Part of a small language model's weights: a variant of Muon for these matrices.
Each number is 128 + 32 x the weight over the matrix's rms, rounded and kept within 0 to 255. Layers, rows and columns count from 0. Numbers have three digits each.

# layer 8 MLP down (transposed), 3136x896, rms 0.0249, rows 40-102, columns 672-783
125139139088163085220140094101146148152113094150137154124139125112132135102138098131139134159131141115147142124058210177141133121103176147089138111132159173198144118129116144121063089117143105099111106106143137179137155135132136136114141174143114127095090131175167068121153187136126105069098150169109111141165185146127173171181114165153
086084081128122161204131145139099169167129082113068143152134052127203143141081100119114133128141124208124140182146139084183141162124134158086192113162134119110203141177103114138169158163107166118185120151224118072167163117178138143149129130101121143071141113131105079133109120081164143159122137197163109083116133143116110136130112181143
198111078114121198104111146093125102134083175048124162125100123059098140064103104119107155066084124094163136111111125079060153157120128021137131064203144173130099194113106192118117161109118059143095131172133096111095113142131125114166127101147145145096144150180152101113134107117156096112110102171133207157109108113080136101067128156176
139084190134087157138136120069136133225137075103146090163165091128167082145084170136062166099170112110178157126174160136119092171118131091155150165203108111178188130128193084137064106186214121087141099100121171143151128166098096066125176147124195098140133129176149151095165168078142096149148102114123165092103151086136108172128176166114
136071125099084092107095196109102132115085126099094109131127085136086127140124121113109105127142164173092086171131091095146158150151086151114115101119119123114143083126111152076136072146078128148176152095098127136034163110115086107071155142081152120140194102088125106137111119186128167170199150103137119114119137088159140146077111142183
106141107087160163083114105147056149158123132142161143092160147110052196172065166149117170108110100169156165204128157145107182128116116106105102132146134102133106167122124141145191129076145170135169119074173172135164085198106133113135126169110095168146096156122163138125089178115142085128137169131158136085146108164132139070101134189180
105104129118145153140166132147105180101182156115129139097170136133143145067150117149107090120186132165150135098101116080141127123119169131144118099141186099151119182086095057135081197108179089159140071172156103097131146083145163192137120148166164136131182143154159069149134055057165106158103144070114119139162144187147137118106078111141
166119189072151173161119188130143115113124144172110118147103142156106119128155179122116183061096141076154103120055147104112167107135157173110098147125163161166101146086107144124102120158138170143146166122128124094117100217099115134121192122120199111153133186104149172094102137143123138167092157107120136136076086188116121138130090084136
134167149193109103166136160099092182174130128167146093144137162130135161112141124162148107111171183070132140160086116128071171157110102137121140175159103097120125153108146140068174165116161133123106116147142145134062101145104135178120085113123084124166167184045091096166116120100207088151166131169158093120128162158170147093108144145088
142151144201205163102100165188179128116206141161143094123092143148118053120149144132117233139079125112166097122142089135133088126165133090133174090094175136178155207105127096102028114108186149136165195090085103195166121140124077096133150127090176169106180147139117087073133065185114150136075148127185123117101104172117153089136121059079
149161118162104120198068188157179103176106097115134134128126187073148092171120132133093119111063164153128149139150036161082071116119168102189151068153055115093088189114200114133124155103143171091155113097213133179099132083114069110124094131058120175083178145093143085070084154164179083109156091135130105130129164121056093135148186157152
158133153075185165149125176097091147122145161126151123108120070123142146151166103159125119138110107117156112137121142140118193089164083109090131098159149112147077177131168133126126079113076105163103161124154074091102125177160121163120108122127125166134126130125145064117181143137134139163071150125146100155109096141158112155125176089127
158140133120188129091152094165129069133145173087177100100132150149118062115142123161138098173101093145114082138125139111126093101081142151067106120134045160124109115065188177092081146182135152107178084117116158120075111140167088184094117133179087153051108135099080137101078065065148135135051159126122063090127102167137154102190126115084
118140147088074142124109135153158146130148135074129099094079094141190137141005118117103125117103151116105143171158146062152102114183107081152116136193217117096105145113166170127115118134067103123166145089092131120111071101118222110135107160183108189127105127122146110087120119131070057154098176090124099145091105097169127097106084084122
137101152099138152118127065092162137145138111105140147116134158124121096093124152111156164095099141087181068149111095131127072163176147133124127170149163122109143145148117201171153097098148139098134120108108107141167107091155163102104069125146075156118066048092151167044211107127099076165199137102113159130150119118160103073131136132150
145076169072164143070081158167131147151097109154162152107106184159103114110140146095123135136142172177127124169097146124137132166108128086070138178084108154150098103153098133142096173139123110137116108121138159119157117110146075057129102070098114072168133115097143091137107112132156147163124116108107118146167128150114115092109147105117
158084181132137192137159116155147141115098174138124139095152113102095132073133133113174114101153101132132129147073091154141172147152118094121086171120164186127143118125094106104144148112194107113072135131127150084113148186134151130138114121146118117197103097070118189146112155122089159145196099171167125125158126087102112160176108130141
152129147177122160184131097131195115108084199176145156156116128131124132134174143127179149137142104099155083173150100103134154179160123127095131117119135147130134088103157138111128152111127169098168128153108074060097054090168164108101155088148081184140106149133157126091132087174142187136173086105110086119093146150121138103115164095127
139176081131112153159080161140139098136169137123095164186172115123099133147090209124129092129080139129078166175125099135142107142158147112145110120150092133165088124109099154085148168142094102119092159120169121089144133129166129125167070098155172041136093132130183119154141172118134133085128105142175064153096156159100113110146151113154
174132121119140156103150094128129094095105182100102092067139115069114118175147097136141084069098076084125119117115080147114117151128092114173095107173067126149124123140101151162133097142152196147126116118159104117107131125151160120114064169130153142090116140148146102149123132130080162114108158141101168164182072159154127174148119131134
088141135177047157166167149139165154136058152139139124133128146084135121159103136101150154111191091127121063167145172167103090097116115103113110152122128116115147142132150052124166160161080117189116082178168155098123183148148129180174149126174094185149152151125075107088079110130128131114153129114134104129110125123117120125081114079099
136103109108100131156082161229158108149134154107121124191147109148131106103120121111155101099157109112136134111138144142106126113106176088055068070101131141112109138124124198104103104139156118081132160166155124104125118114170075083154119153116157133221120111112149141133143117146155177099213088139113165109136158093118116113149097111063
139081103100136123115143131122146177110120119133137071121127142169117042125111145171154127052096158165112155134107116130124150109096161132146085126123091153143104127110159141150171101079093103165065163192101137146162133121164101194131122138096146136088150110136108147137153159110102097122149171180186144123155177134096155143163175110155
095150158102152136155125107135117118093154117051149102105155095153109067141142117145138139171168123130164164135105083138091146132116151106110103089170079093134147147118129148111133121148152174145127054105091110131165103089158098126119100138147125095180088100191146171090114163122136122147189103126135147138082134038113098168140139128095
185107116082113115149177118106076092103170113129176112154144095155124106171153134041087099205145127099123076108084117112099040098112065085118153102065058119141111152129101128224124111115134181040138138148101170142174112099108104137135119116136140173141122123113129110108141117119138172129100133148150161138074138108100145171144151148138
148076174092122158186151114195181086147075109081158122183089095172115106116157039144098066077112119084148157218179184172065106105143125127140167111132123181047217181159143123110149166106162146171120102123152170095175168140106082167125178106098240169190125159169073087103149144078208068064126132098128153136059140086158156196103125098213
101100127109159099129039115083093115122105146132152097157110104123124134078143136095156139148115102101187210130089089142149069062117108126099093135139133130088143191168071102106086117116106151168122093144132162115136130065178159128138169127120133130138188128124136111102139119135141136113064161121079092162159072169071153151154109101106
083081099160137084196126106113170109141076108084153111144125119172111105129102177146194158159176120116116113136123082161150122084141152112179117101113103113151156141162112162142147137079147137177102114098130149127111072120170137129154101179136087157114141140130104147105145168146141089140165120167097105153108112099177110080142097150133
148135098103121062118128139105096080106166110141107119106117122173231156131145144152138089094069107093127116132120130164078076113152129156127155088096077178110143105108156144119148115141079155162136108105109083179141165141145155167164170115133120105146085081128097135131077159151180119094124120134087131159156120097153091162109106168097
135125132129153072138152122135142114089138131125179120089130115131082135143142136080112121100127133104103119087104116100112083070113145117135129144097155089133138099138088101114113095086086145126085111133105103120100111136108160123121119076152125088128160145129102126195146162141115159148087149126134094075078145122124075171133114114084
201141129136147133087097097149132099162132104154152089132134135110133119130096114143121113149133170125145142131112123177120089109145124179108113115095124120139118213130157108125085140128116078110143088132127124109119098083149191169141112075050110132215127146168103107126123065155131207155085089140145162124112139118060101138160153085110
142147157179112130142094158164080110143132104127171136128134170147178166181119111111094081113100204199108119145148112150111119122125085138138090191101161156181108116138106135114100104115081180094140091088095115156167171145085111163085093146117126138109159137147133126157130165140096124146146126133145113073120108141119072191094127096120
082157175133089203156160203181139127132112150126085052121109149126143146084116096156111147099062128154108164124091141081094147110172081105127066165124141138139117131166157079078119107125141111109172155159153146129074045105105100110119115153163071109082153145162116118173122112211136151080094148053142114122064122165141125172122138106128
152118134099187157108094150137143103148080175108155105142117128106089125110133105143130152185120168159130103096131124133138126169111113127128117126089141163124120121125094146101119128127091125151072070161171173102118123140121188129113112109127141160169106139106166075111096140136123125159107121116140068143142117121133104104157063077118
137160093170155135105119094127171099123101103075113139122154151096124130150123124150107107124133083132091076132135093116069080105091115137127155126151121136113106161134135085110134106160098172155117111152141115098156140166104135127121113153135109130164143134162160118126125117127143115133140185107109145109122078146125141193134152137112
121118175127107184119110160159109155146072120130086131145103136135160201148101064113077071162101123119221174146159127157128155131120075161104152131111105171164134157105146150131121176120142116106120132095226086087074107160189147083184161114071072138077120048160122132129091118090116107101143121159124154164148150163115094111165151078160
133093109117134083141156129129121147139164140118111099102154121138197153169077194139092101075177179094174146124141186156149139130129116089159123129125124154136122100195126159107136141151148132133117103109106076147113127116117155095144127137187134133135174125133103151116118088090170142146189137148123167163173116120138147144114121103099
138179139135126160119076147185083179150199125103057111087154177181164126116163095126113136115136143064142142135189150144095169158153147142073141178184161140098158202190148044076143147168104082191143209056119126113052122139230165129176153154059190150112181168136255087171093121093145106081132102207062166126088158163133103136149089097120
108136192094124113096116140144178162214084098106106111100155119117180110178128170113159132127131136131121176098113129094126170147179139196151155132129073106072112148159091234155125117125114133136132119120135209100161164114051123100173136145207137221109127127186163143146161178144174154103058089134174163167127153142126140098072140161069
175133124135143100110157132116138128088134117140076108084150126138111130075119152112088141142105105125110145131108140161120117103172118161072114146140123132122145126122117139134113155121081099181131156101176135172136147106150107099115131154116134126119124142094120073112133116116139135150055107136089084116108125116085177126120161083144
103148219120112130126117077132125167100100129147128144143116106134074134105125179184223163148096117181136130127161135138102103143148117170114153091132139090159150078089103126175054113105151109170158180095119100146134091141108161140097123171106109112190101131068115113147150132204133157145115133179141088155187115087121190130125128116147
105107133149083127186103126182198112093087120062142114120127185123167113146087081129123154138143138087123113178155100157167080169095075167084086124108115140145137116182134187164121085154192121183151081131103068076102112130128119150090069179141109170195136187149063169128091186172122114131104152153125174095168101090138128087147143170127
123185151116158113149138155156154111122114152147141098104130109144112107104140118134174118126148160089138181087132106131109116125093085120160131094096093151151092091212138127154140126188143125102135239130196124108138131148133151132125136136115077110155087143148130143131166145161108105133143150175099084132120115058187145156216116121189
118103160095117121148169117123101135087114115091142109154153117095065133139164138128099144096122103126132172150136179119140111100094121136166086134146102109125108098151088113136142134084139124083139129086122141147099070127130065139096123149232175154131128148112160145134105091136085079106112127127105157120151055163144090115170117170139
157130220099083135150092156141161117102195137123132103122151175169146115141109191177167104105056116105111126123091131140109119096131121112135073128130133140090136091144110132093126116173076101067116119129151179062075150100136148112157099147192083125074105060160123150070114155102156122108104095157090175099128072163142172102116137135094
147157126095100107171105168106120122161168096125164132123130085143149120144098139130099107082150129120135163151212121108128110146091093150135135082171142135127118135169124039104168145109156164087142101110164136111141143101146076102139121150177118175170145184092113152074141108112126118160114153222141183115134159127103095148100117109160
137128158077103123161103131159107086117088100146176107148152080142119150185067094164095155074135101067137104167123134093129101136095161151126155111101117141090074091176153141124194096083090129100192155095057141145095112222128175098154143106131134130164163167081077132152072113131122118097131155121074143154060088100110141134149073148149
137095122109115092135150113104107139118112123089100114128135127160150111138130211111073110128152117074088126102131170121108100139119099101144147141117169152130113100167089119138110202169133110120118110133087153152156155113084137132087161112171157165131142114140125107090146104102091123170115084116136110165152087119139157122181155098146
091119179161114126117160113123153135100169100104086090104159147042136176077153137127132159152149208171120116138113132138124141101114099159191117123173088170163108127155118160095086083102164082139103152105179073093143117078106124144132113098200081125147129105142170064141092128137130084154121121096132113161140122081232167175115150111131
131098113086133062126133145083135222098206105157087167123163070156090144151116158148144072177130105127131126112088210183152137147152135143112159141176096149111074116105142075120151145099065081167073160129067141106176154085124171159157180086120131063074155161157154142147113144144191115171126205148119076106083109139096157182083111080135
107091100161072135148124117120117166102140115139078205134104154129071153172099147144143129137098128155105175110102171151118177085130158103092091110142096148109118125144126185177151121085165158121135126088167145131117120120166112092095110140178116128116135113103123150160118112080132179145075125112060115158098119107076065155090141152101
161169080101169173129108098122124148123150115089053133132166110114148137159112139103150148138118092122174122161083140147117154144151160135111090152120128183116141151088078162159129106165143145088138129112150155080148104136126129142103129130152096109135156166127114154058113143117140163182108169101148205136102152136120128119105161100097
101161082105098097115120133126132076137162121116172120100131141089188125159120108130092124171113114177134124100104132134095121183104106099154113155128096156098137130153110142087148171082126131098136166124096145141189133091085135206115193104185090189117148113118119175099186112049137097132138089116108109155116179147176134111127174136160
154102109128129195118149177131161137098140167093127163151160123137152129096152102125166063153154157134128140091157140148151184127125184134120204155153136132130144143100138138071126102123161124142113110131067119173102107116113160156134154167095103105101190124134107200092128175143106155135160137139126109127128117110183118129077158151101
166154121099165138124096095171095120104187142136136137136131133142135103173117162149186109183103099110128199117110140136116134131192102187175133094181180076095132085130142175154108140155110103106173115092151155111136122157173158087089080162107134090169155136158130138090152118173144143109127170142143118158063183134185099129141197117086
131101108171146029133140124070091062185141169092053055156137144131124144171098086131183194143131170148212090130156095121112132108130054103083105091130157169113132132163120130055123130082150160128181143107139170138148135117085178091117153080172159152093118115125151128109147113066116173068081172058129113109130148155107107085150086134100
131080171147152162127154097135104220151134116197145163137115189141126173139131187126100179192165184127130114117146140138121106172128170090116106092144148142107170165148157154162075157126152194169128121139195151185158132123144062148153150090166141050123135146138153139136108156082105153145102167155184184096125154099132065110143147154106
079163125126114168072131131106116090088133111146140122205165169137121136145155133172113109155126121138174129141047075160093133145148134148159124162124149091115133162113118120102171141122131104178121080198140178083101142159125107160128120162150125112164095075164141147149171157197109161138127154157107101086119096141117171131177128146115
115122078180164091165144082153097131120147088088118171167133180083156136142193112097130149163148161128125200151103194077202114147122106076200155134138143180168111157152122105110183199103119156121113145129091150153150074138111154165118095142142164123153157136177083183156102170084144120127122121111063093191151117092112156143119121140131
188156167081163113119131053115138142116197088137152191108081075119089127099176122148148124216164166065123128082137103156131145170221162054121129168131157162109146218083119130126152109061146136100158124142067121056115147106114130143148155153138120126182145179216109108105056145138105100109071179125135193161114150110179118126144222228118
132077090094101079135193164105124152071104144096160099109117159133064109137117106169080171095176091141114194174152139164152176143090172142105116155124103168069144072130085147143187184113110174134115116094116104132152156147125151092143134106099147104124130105127081123110054112170147144158070122085159209082100133064125135128095080141119
102150115156198138139161118120126141114138114156158140131167104147086057106120092187085120156093149056171135085129125127109153093132135141109133078054152158136117127086148122130168099148111089048108165131169103129150095122080167130110143100096129137123141138154114140112113122129105124102085087123088145085171145105105141123149140140140
141076079099071178103174146128127183138106190132099162190104142109144100131162152137118112092078101108145148162169054154173131139092131094183116137174121147154140126116151101117154133098119146078103100112136133153104139133057115109100165156099122149146131125107187175120066143164199096105157134137137137109054140135110172139131072136126
# layer 8 MLP up, 3136x896, rms 0.0249, rows 41-102, columns 672-783
166165097134145149155129144104123097163147159153097129169133060170138120166152059140089131139156126170211095131142158079134115113106119178136203124162148126158168152167073160126109177122092140165197188171088104138156097138080128175132173088186083115174068108151147137147203135124185144152111127136109080061125132179120133165196119148131
191135126138147115083129130160135119139138156183170115191165121092071130041137154142120102148115150149128202099160133093138134200111135107169053097138167087104107123123136148089096099143112085113089132134151198131163155154161126123161100136131132138157100161087129149118210133064125157130099173189081070158127105134158153116151093136095
057159168134144169141118148155118159188083141103129082158188139116161075159154152115127109115077117165138162125095135099125068213149094147151128105140125081133158073125096129205105056119166081093082160165159109121149197099107123146174163170106095082173158124162166124130160111154163177143189091112124163161143118067101156104102111127146
107075178157091114131140070124148069112078110094137139161079127112142093149135154158084059057146117158070195182126135148100129147087065137097134148117151053169236124139141169098088140088127147143126139122158097149163139148129126168134158123134070181133154113115136065106127106112121186132125114182126191142145094107148079112138103198154
144161123159147079078120128144095122124137112100136139084055152081146109095131061136115175151115104148102158140118096085107187134134156173088099124113140089141132083099158158132107086116063152158053115166153133131142141128125155104102146153135076132116179074098115084109145125063194077126122164120167118141151129128190079132141149127189
095160119204131154102123082112196182148183146120157157120139130107184143070126095074114166112135141160134132141144199065097181117111152122112171186175178157146065125116086151114153111144110097113142098144152113110129153155085104161229174150204164129115111127134156141153190164076157147132076160149169093086128146146149140126160094095073
161112124123137152125122119133155173131147095154115179129059165140164156073183142150187172131095117085159108115156068120091098146125146123146050107131093099131113133103138137214092085118186163136147124135173046165108083151149129136141134095120132136041101153182124104096136097150150113169143127213082218140113131113065146100150093068121
108114137063122124159111142109127145143196087129105173116109139157167143104171142123095151144087080157130099145154092165103180135105080149150126147137088105105178088175115174137127120121203123116127135084135093148142098153143147089115154154141149100124080087103123131166095163102121153134118176118171093117120115061183118155090063165174
094171096162119136141182100194147146156182117117154119141066094078079143149175148104103178052131061145118116114044166141110086101086121153139175112071171090193116188047092036094046167161177123106100176130059106196175141145108174110161176086143103086119112096110070119091113168124101134135135134150146173065076008109124090085094092150106
145151126165104158078106129117153152086162042099136160066171185101081082111164180137198125132170132088132144031160171104132143107135114128198115120136166094065117081160173132093081207069183120127102078148190082174112112161114149113059141101104185140132080132159133135094143164133061097119117148118141088084208112197058088080116148110155
175151102174134109113144130055136181165124103115118125136131128155119114124167149152132120123148182105125174123003133125151119082120155100130136178111141127146146117094079181057140084153114141156114178163113146084073112110087171122118125128145133099124133128152163093153149169154141047091134153112162099192179110155131097099121161103109
144089113129148162103135143121124081113146077141186093150199080121095132121165111137090171119096133097139146170152133074130078120116065140086120116167127115113128218133150120121090161161153155155094164171138165126199157081120114090141161148125097085081130128124109155190093100089132158090118196129126093149190063114114105136146152152133
130131131170169117114066173182056129128161168160092113130165088104147117088104163068141160093156138117107151127078122109086094137150095095112048141125066153077168135105163103133048125073114092109075177156171128131072105190107122141165110115136162122101187144194180124173060152154091105087061134148102129114163139156142154123154110175180
107092146152109147153108118130168107120137144127138081078161130128152055172102139106134079211158145097135133161177140121173170126136127128138129148143109126118147161126135116175041118095177125149131136126116161143147120151180173074128117093138132152066109145114046142091180079119154109162110118165079122108105098149093068103113123146148
130078088151164143129117171128153171116124191107125162071088103165146094100130111089137155100156161133142190109120145140089166157101160160175108185095136135129134174071134097127126107117126156131121116151116181153087120130158087094088052088160180147159122149142126062214101107164158122115117108126072124126158137088162130111147112132095
160162104187089112105131089112102182089134163086157170100137090109117064118102116194114168107147120171178156065132125058073154122132168147126146118123136116120139107134173189131165137138132182195129118114165123156090067161157134129162128165151174127134097103095117136141152116113143200140153141168092124138077153189133093149111116162145
189103140167082155132149117167113060119128188133200150135096193131117164148104151135185093190148112120144167128188111157144137137142140078044103148146106114122137127078133136135180149121088124162153151080067106096166159093148151133172099125123148153070131116091095146119068108153092094082210160159099143132145135171183119125143131133135
113162154145191136137139169132133138190165131190143135146102113072124163122108139179119080143162148237111212129143119075093150148160129099122181120104149137183075065171125137097116081162107129089099141115123140149093154122135112142105121138127118080123113119089093119096154121082184134137126098137094071106158144157128134165136121082138
079144109122127099143111073133164098114115097139092178155107096175113196141131161110163116139170132096140209161179118141139125089151155117094103106083118148107117125180119143066095173131131112087085165123169085114085145133121104123116212093114149161133111119120125156135171099082132168148139136154132150084137168104146120085116138194161
148163110119130122073138143141120148131105104127068153115104120110103099139138120112151114159159120144132193152183092140128085157097122150121156083143099135115152135111118169187144144182157150096117136123111142139064075133102087196099135129091132119123142179137194116086181128149143157106097116115183125127176118122093077090075180125165
139127119094182124088160134098198133125123125073146164162128126103129124145166097154081090176122106109138187161133098165076115140162114131053116157094145093120133140117105122126079146119177132186110164168094080155114144169116139154133096190165130147146052095149106054096183130151126151141095117126137163118091122126189073096086113095060
090103127056115137119175106121085155179135151129162140124183144146149096064158172176102141143141087097082123125093143133107093116171133149159161131141134098084149143167068165130148163148089083158115164124112114070074199114141101127138176095156120031118117106112067106135105156185088141121132145147161179123161108099148173077155101141061
096129095108115135164147156197162128100103083118100107144151136138133116159087156055166140175135194122066123098115162165089135135139086155154108090135123095147173132184059174159131140120086135103126185136145105118119174137119134067147069129144137140157105087107106148120152135115143143138124170119095143142133103161143179120177158173157
155161143139163043145153132130058151110155116160101119119166133167145041095134111082143161116108146133144145184100151082160151161089119144092146115119138143138153121105098092152092032138141126149105130134128147194099156083140138114161170166134163045137100116084158113081160163163105134165075115061122137128131094134105119112142129110116
129103142148102109118134092150152043156150143122104058089131184150045083173143116135018097090074164073067175172157128075074119121181153131172074088134176149131135164118084175082113132141102127128057115117141122159143151099063061129138089096152167104127136115150078109098150143144078116101172076163168133179099123094186172162144101157213
136106164127142110171115102116142140100149122127141137105097117196140125104177125110136163152120094174168144125164133147113115145176106076117100163081125142154104089152151166184131163167165093129109161095148093118134112177157130051107138163158144120131155093125113114067159069137138106118131130136182104147140172093133062144084135111169
136138143117158105141109134101096146144119151092137167139185151068134139100072042136190150144153145117093163124139121152120122101215116109128118139076130138145132142110127086116126101111111167117143096119136074106151118140170171152120134115066099122115106129138125123138129186115114166164138143168143153151139179130137159099163135157113
170172071116118130118072156148130093174120150141101135123102144100153132127126152129161087135125158137094149127190132141072138188144130131139157118180091092129166071135142140144171120119187120107119120147131188102160111102169096105133133150111129124062161143142145153132111154112100118172101132128111101112163120151133163137176115112122
105127129143108188095078097138154097176121107132085135184120136149118073102154099109092118137104151133140134128167099173143109101121128161107070125143135134116102188077127156162154102130159158117115169106181161043163128085146108180096105154178190138124113145090142078135106120150132145103122110145092139161128060098100118144165130184128
124094104161116141170130180125115145156132135121140157140158154181172114104155111103135100177142134159177113107102152143182123148144128149147122150148148180136117130101105113133134117109155125131127139084122089116112115128151090136111099136142157092148091079148170178158113117131147156043161141090110129137119127138146173159143151188143
109122139156151091121080108136181156172102132130142133143074157153155165097171082165090159116068110178096116146118108122148116129093122109105123168091137158101140177108159172137157104092138097141111106182122158118114117194131136147155155113147110136120119200146128167097130134149203130111107137154061116183062090165127122162126152125032
126158077158172147082155109146180095141122096173126111166197099135121088159156101146144111158125169115129168152082131103087132091106130148108084103125125125034161137178039124182105124104090117151105154178077222134138108161154148101159095113117177162125090101162129171109124183091158125134081162106121135105117099160102114126153133185112
120121120177148115098137106111193104156126153166122118175144160112110114127108127195050125128116142146122132158086135139132097108136120111113187102186118077121143114140164165136170159142125150132169097144130097147149130141160071100139109107106155204133119191081175131158081085179079138097159103118106166130124103148118136171066138104122
198140152140136127148134170098133166115057109139087180155141101093095212164116115146165145067067077117125138151117128115109137136144130154111139107143187113120115105107151138117135099163103111121084168115127120134127116132126120084129114129127155130133182124119159100107084138181108093094115173187129107135159139085175141173099065170097
145115140136140117081040145103150129124134143121114088147102196125118110153102094101110123141118105111185137056144101138152141080091137148148167134156147115146133153166155133128111160123117146146136134181188122159074122124105129113146153186114119094111146100127117096141138108169152088064133120140115148157128135044151116124164180107131
141129095075099142062132084108060139199003174114073137148207149084170096146088178117157118083200096111126157179160109128109078124126173103118109096138094124131134114151099117175100182085125133117143103126083145149110105169084120093151106148132092117151120139113183084163131152065156165102133188112096131142161155157080120124113072148155
166140101176165141144058137114144177147160141188103065065082141134155172134083112162157053083121102132152165086181114122154071135151157108172113190072099138133101082059079089097105041124130117142103165167124156143127101118176106128145123189140070140099165143117133088118171070143137098097130126110094140143104149132064190144122146083149
179160138154127190077110161082084073160059094076055099088151090166127141158155080113113146166165131161088107169127178176123043174194143140109116137135075148044126115113129211144107175099163162158099121091140118209067148169153110126123166106095146095127113128121146110143078144142112131142071073102160117122143147114120105116105104162122
132192136149168100061121105102110125155098128126095158174198109060071116167093175124124168148126161187132124150141101150092131186151193143109091135155096123117068116076161111108077051094114087119191130112144133139096125122144124073104138116068121116127052122186132190156164111205103153130183144109130067179164150202126148138108116165114
168132109156102117128121077106144150130114093128140133099120152172102118108120133150140191131132121138152156111170171124143122148117103102066126097130159164099140144113171143163104189165125140110066178166064163184148137168119151096096104152059129140140100173140098168124143114115118078115152124128128117150100126109127078175163098144070
090087169133124144117122135138139149113156122155146154082111032145153126173133099104118136113117167091106128093150196131127092136072101169088130149167126137122152113071127162142130123088158112145171143078147108131163099103127211141157128193131125111120102161111074138148085107122133112159152194153098128111166097082160102082101085174171
123159099211121111141161088129084127113156161138130103108074136134140098158151153105173114081132096113191105080177078114121148098121171136171222157175146146111113137124094143130106107232129139091118201145110131122134161147133098092147184131092133154142136130138108153116108155149052132158142115137156120166118078133140109140162128088121
073144121135120092087122161087069115157155149155101099192172164070159150169084064134167123175147085164175121152087112155107104150146039115163139131133148095160135125073150155175121105126155115138147076120090178112095054165089097143141101154137158121130154101121222139150117141136105123127088095109131109136117115134126121178123108127096
159207058146127104114089092091145140187161113214186102097082157105125161119155146085131114111135099074125114111115148150126095181124123118181123146114084150146120099100105127140121126089153072088134111142164141170100139102126067075132089087123117119184117155150107130098141126135132172165136093120144110115095149125124183107163117152159
168088140105142088110141110116146076091069105149063050117107124165133095152081146194122131045035131171118130141117161115174099144151150155160129138124134093197099117141164084131142139123156080134127123168163116185127158127121144138119127143159141152134204077139080116132099150136112097126130094110089132074165156155100117101100125139133
129076187165074175144176107101217065190079064130140096111111171123126076096129145087146111116087107099180143197146107079149105112070153150133126158083161147124117081136148182122133131158097201104129184188146059118146105110146120105142143123100109124114141174157060118135122154114123168087124129154111197069130168155137090170108093179061
118152123177143121138172123140180070146089085099179165147141089130153055104134143192122145178110161150118126099118164150103122076129090118124134108177102126079117155144102148135143154150122128130102109118178129151094135102111149108160118102136203086130155158120127151162111114146146118106121178182133092108193130171125162117122142142147
071150116141120162089162121116108129121137153141124074166140095133131120140059120110159144120105095115143148088106127132122127112074100097095160079102154135073127056168171087074077113093102117113114147129095212136071152124112106153173089183114161101130139141172154158149144120112165162174092124123086142094167141155101094160136058128104
136118139100174055130132115136130192135156148162141158128159104117144110206143134155127105127130103115070179115157174161189124113103175110156112137157142105150106194143165174109127113104082142142122100087144134087115122115159157097152187133086120085071164077135093104155066181113172140100116135153067099140121103118145088189077118118172
106167170097109170073070120109156121088130091108172098106104116157135091158062107171116174118157095120156164129126146167104080147113172141125085176123141170103155091119133144105166141131131114101119094128146128168164146088131162148126091051150123111145153169100101120128144117134113136084194115131145133125074122085209140125137140144097
142153079125146153133100090157089121159112105174147145137134095086122117107104153066145158116107096046110171128140121165155151062100124120117077094094119146123119118159109104119131159093053119153143080097099232135127139140103112106120168100171092123126131151103071081136059117179125142116117076130128124149126054120153130109126110099140
151106082073135100111192089115095129138105165147108133130140152149089135146126078167136118099045107078130080112140094100123211144082167126101115169097124129063164086110161148098086147139112137121165117130169094090130153102129079124131150124166166121174200125166141131101087138122134144143145153098138133114082187095109117136080092199187
079118108152135127124146172115163128116203162166145112132115104128150120153192155156154123134091151182147170129111151097140140142110138113098195110113126108071175186159103141101135123139143209144149174139111146154156151143138147128148190136182099110098173116116123092143132138118097107113128111123133176064106068165145181122127142120087
183167122146084074074146054107104157129084195129128196152096120113133129027127171129107070100099165117120174101096145105101165133102101104124059146140168106140058128110105154115128091168155181182168172119155109125097118136161138082130073166105118123142108124165186176122160141156125163137140101155122137165123202064108072119119138088049
169145080091125135070156113150101112156133118115132076110096127121196154134144131152114134165070168129140132200128093112166094141086153111096151142027122152123178147105150157186138077140157073137159133144132175134135142174197141145221125138107141169097129145140087179115135118147108128109182151160105172149176118142117123166085150114155
155130135104113092146078091124135145105166071150128159087136107203137109146099141140112134131131141073126124098119164137151087172124154116125116107107143106115101138082132080104095132100128154126103175085109155166084141136115092133093194152114151179148205127149170115145177151138110170106131155088121183079157156181106154116190095152087
112205131095113108116142104096122152157183117159086126181144058096125138104124111152143154107157089135143071105039110144120116131175114105089084144090133124141130117118103171160054111137180119146116115169147110109131113124139134058104132155161134114139090091168171118139062144163148117120123096132075139112140090176164143148139144141068
145121063207131117158143125174122047157110150163143173094158101179080178179185148058129200117175100123085177129096160103127055107101131068137129098079138147167148080082127041131187168113088175053141114091098222106155114076116153144167124119121167077162151101145070155005071134119130130115149129099117069122183152078167070130054166156111
074155117064165116103096199095078097110196090094137141150100114147137122107100100199190140064093111211135164113138126118143125082183103079139162163081164124066056147077096170122094180164096086068098097107103146144140124066113134090120110128082127105054101027162143135087070174109137175118071214152202108158175056180169215094160140131144
134175179084122138130127155063073196096094141153162090153117205123084140162187185109066124144162106153121140128140163133153063146080147133154167211119188091138062144148138155119165166131156140136114118138121130114135161206132106151141126089117140142083164076135105088170154091155151134095147126098147191116120131104086121138066159160183
146132078157102161155168126118173143082089105139140121123095126118106087115155104127121184087111117155190140168137106095080081108075148140118150080126155140142140120112141143154126099113187121142107154086115094097133152181138100163182133143120155108140133076148122164137155147117141162168111132150090147160190143170093146097150087132137
080148134132143145157154150195135106183107116154117112208136081134102101129103096142084178141069113107141127101138126066070144117154146146149040126107129086115151153103150126096106107094170202143106067113175136142065121161137085105184114129141114041166136153115141146133121163133144113122138107128142150136164117123146166111128113148128